{
  "num_hidden_layers": 8,
  "hidden_size": 128,
  "num_attention_heads": 2,
  "num_key_value_heads": 2,
  "head_dim": 64,
  "intermediate_size": 768,
  "vocab_size": 8192,
  "hidden_act": "gelu",
  "norm": "layernorm",
  "norm_place": "pre",
  "norm_eps": 1e-05,
  "positions": "learned",
  "qk_norm": true,
  "attn_scale": 0.127,
  "bias": "none",
  "tie_word_embeddings": true,
  "parallel_block": false,
  "init": "normal",
  "init_std_qkv": 0.0406,
  "init_std_o": 0.0102,
  "init_std_up": 0.0406,
  "init_std_down": 0.00415,
  "optimizer": "muon_variant",
  "learning_rate": 0.0093,
  "lr_mult_o": 1.5,
  "beta1": 0.93,
  "lr_head": 0.00791,
  "max_grad_norm": 1.0,
  "warmup_steps": 97,
  "schedule": "wsd",
  "decay_fraction": 0.682,
  "decay_shape": "sqrt",
  "final_lr_fraction": 0.1,
  "batch_tokens": 32768,
  "max_seq_len": 256,
  "doc_mask": true,
  "z_loss": 1e-05,
  "train_tokens": 162700000,
  "max_steps": 4966,
  "dataset": "wikipedia_en"
}
Each number is 500 + 25 x the weight over its row's rms, rounded and kept within 0 to 999. Layers, rows and columns count from 0. Numbers have three digits each. The size before them is the row's rms in percent of the matrix's.

# up: layer 3 MLP up, 768x128, rms 0.193, rows 751-761, columns 0-127
# down: layer 3 MLP down (transposed), 768x128, rms 0.0756, rows 751-760, columns 0-127
up751 099:487484482493486532478472472524496482482461469500510456496476536486499528473478531496463461464522463508480484543521559504501498506509462520492502504516491521492498497545471521524495524490506511500508488474532503488489489531506448504480490551522474556527506501488504521491502503486520514505519496510496432498512553449563499495498523540499529485477562501502555498476489515505506544465491
down751 111:507538520503547486509519510475519478521528508497527546524518489564474485477536483502530489513480496478556524484474501518499484485464515472505534515472512502508534477465514519464485493507539512507508514517508559491481531496497526488515493477510505494483509473523475468491490514540525513442476471457486540488497485499447466535499438512519483454508466478463509483529509501508492457542505
up752 109:493502539499513485508497502458500534492507547481473494524552503488471446539493491451476492511485429481524524479512528494458497548522513513505549485502547525498482496519461493511507518496516517471481522455547556472514530518458495520522512466528476500504473548567514500497514506509464476521465487514499511486483478519484472483468490514494472483521492467489491508512491505467510525503493
down752 106:514493518467458493540486524516486488468529498502553468457485501519486470516534519487508476508507520505506491536486524494486565503473437526470543507516467495477471491505460447474542518485512479495512489511525506526472487498488489512512522527515489537515525451531487511494470511481539467504499481515517463535473501438493502502514547531477485495514477501532545502491475499501536522456520
up753 098:517529495492458458540459436494470530466495555514498500468503513469495471497468472495518499483476490495512483516493486498490547487525488468509516530496530518495498514537504481484471476484498582532512527498520476459508442482468528508526512526502473513514509508497500512539528500515478496522486557519470498473507499544535540480513494468503509524481509528499504500489489512506534495438462
down753 095:468444493525473518498467519515489511473495489486519520541488501512508517506500549534499516500509483510491514484477464540508462521480529499524472497523476525479481459502538493502499491517492490514501482529465471525523573447524457504504468480494533474469519484485455501480526526498538549469481483485499508495515483487509548530451536481471479465540479457505482510548493516517493490522526
up754 093:529509473517509515523533528513551491497506491519526511498485525526493518456517493446489538492555497555528449476489514497486489509504542443505509459534477486535499493475489506521507497496467429554477474513520486492478481524481512492504473485472476506499505492523559507489471523491486477507547486514483461537516460482488493495529455478510510511500506550537505504497481474533487476512501
down754 081:539497500515505499480479514480483518548492475501499512510500455493495434516487486532498446542505494498461522482504531503506536501533473520482486476474517511481456520519460482496483501463483511501479505528465469521523535486477483528467530478537514524513511503493488445450525465504515534503500473509521516532495527532495565460501501493512456464512494525483507560460499515529483491494537
up755 101:451518519493449468515527544553544465530472485451522498471458462490515503517452509522509500512486517525499501511474492463502503507493507531493539513462509507508455473490517481490524516503498531561531514499503514481478485493456483503506492543500537496517497558459508504520441538498529476485506534473475529473501520471504511521508506503499497515488495483498463531485503466483485480487553
down755 104:531502518536547475480486503475516511457529464452475456489454536519491450521511494512557494496449533513484499467521487544512468516479473445493473512471500495483515524483502553493507493508531475518481548528481477480501469491528520517502498490489496472498490475550454472512485511518460492508524492474491491507522516517515466531509499542544484526492476514490517537549505516497485490488512
up756 098:496535469476482516492499472515525513503463531515464487519503539511488508488482516508493467532503501520525482465542501488531480511508464509535545497484476529511447527524481498514557498510528490454521484473507504474476541504482507456490491500505484475493475455505491538477536476494513539541476510500503477500494538488497461508531519481487485532544447513487451438470497547529469491509482
down756 091:486504475494482512524473530512454519493528455485531532513467493483527519499494471533521515461497500513473494521484500528523485505526503518504444486512506417489530471510515521536463537508472530477513511558502506544550489525509467476511515508480461515463511531481491476525463462499470457484525484491501509464512499513531491521465453522498495496465533482492519544508486512527492529507510
up757 089:492550532452532495508536487525490528481511463469482492488513470470483514477470555488474480512527526491471494468525535465541527490470521473473529510474513474552508523511513519552516501543481483492488509528500475457501490528535472482496505527521477539486534468484481488501523489503538448470470532510477508523517518474541469488471519500500500495468499502489509527470504505441485474513517
down757 089:496531496516489532520513493527500484527476521512503508538499519506502470518507473477483489493510503546543489545469506474485523483468438505500440466470523506490510518480474495476490456475542506499564460487497536487504538495509519518526513529492511487516489495469507497499475546496434462522504477543496502452456546467484531517539473512485511467519547494493533483513513482501493511512497
up758 107:479482517499519482503441531540468506517478460505512512487507490504520494512545479486515537513473512451495550482520493520508528462531478521506522487454478526439511530520508515510481471486476479468510477487534505488496498475520530484519530478553469498528511525520477541518495517519468522486507543504471502533521463450485535458514497513507480462479535504536502487486479478467483462524532
down758 106:475497448497487510507481464438520558480504430503505497511553466503503552515496494477502510498498515535499524505516507516467491509495467486511487473502454540478446529499538508496510441483524485536521453511529530506506514487492524492514453505504494502528535531518493496482507499506506463530500544503500513512514522513520485535499465488527449514490485509501543540476480460493476489485470
up759 090:470520492518504484521478535497519529522471496512509534484468519547451527498489541437536517519459478487512518517470514486512533532553497545495504490480506509507500517483505493493512451484474473486482523482496558568483482499508490508497468435461485512501473472507497505539477466525518506520507520506518512488517515516455496464507461508523506486563486499506511460485503508478458495497480
down759 097:501482500464477510487498471533486460513517493501510469490491518480536530498491473557488480488504556484466488496529495525478516475476493488487479536468525506506486537492490471501513479523503538484489485470473499506489543520517502503415477487522488527463522514491494491451490487484522515503508507485526512526466506470534501508491547479467531591483523511474458539481508504504511498517557
up760 109:465477504475486478498499509495487473540559482506507535479487462509483490495449506519542498531506515517481463487525533535524497517482488500502506515497479480483512480505477486497479484471509486460485487513515515474491465488551539509505500465446516554560514448502513562490497556502522503512499537531508505489541499499504438490490462497539520457497456514520470513495469510527488501505513
down760 113:518504500486511498462486509475491505507535505498481527476507492486496504480507509514519505488473502517516513466486512506448555522495478476517505509548494474561482477496500460484458510517479541486563522464499573495464493504450476508478475544540492517492471491488475542523480512520479511490540458471540513509511491504458541490525538488481478450518520523486500519458531490491506509471520
up761 103:526502550552469475517507540518485429491476506505505493500477475509493465468514500475515483476512493491480483505514469510470502472493493475472527479505472545483492510497455523451517497496495526506509464524566472525483507518498550493534475508532491487475525505549475507495544447527526496473508499524535523530504507513506472490525526492488460499559492502459510532511533504513489455493510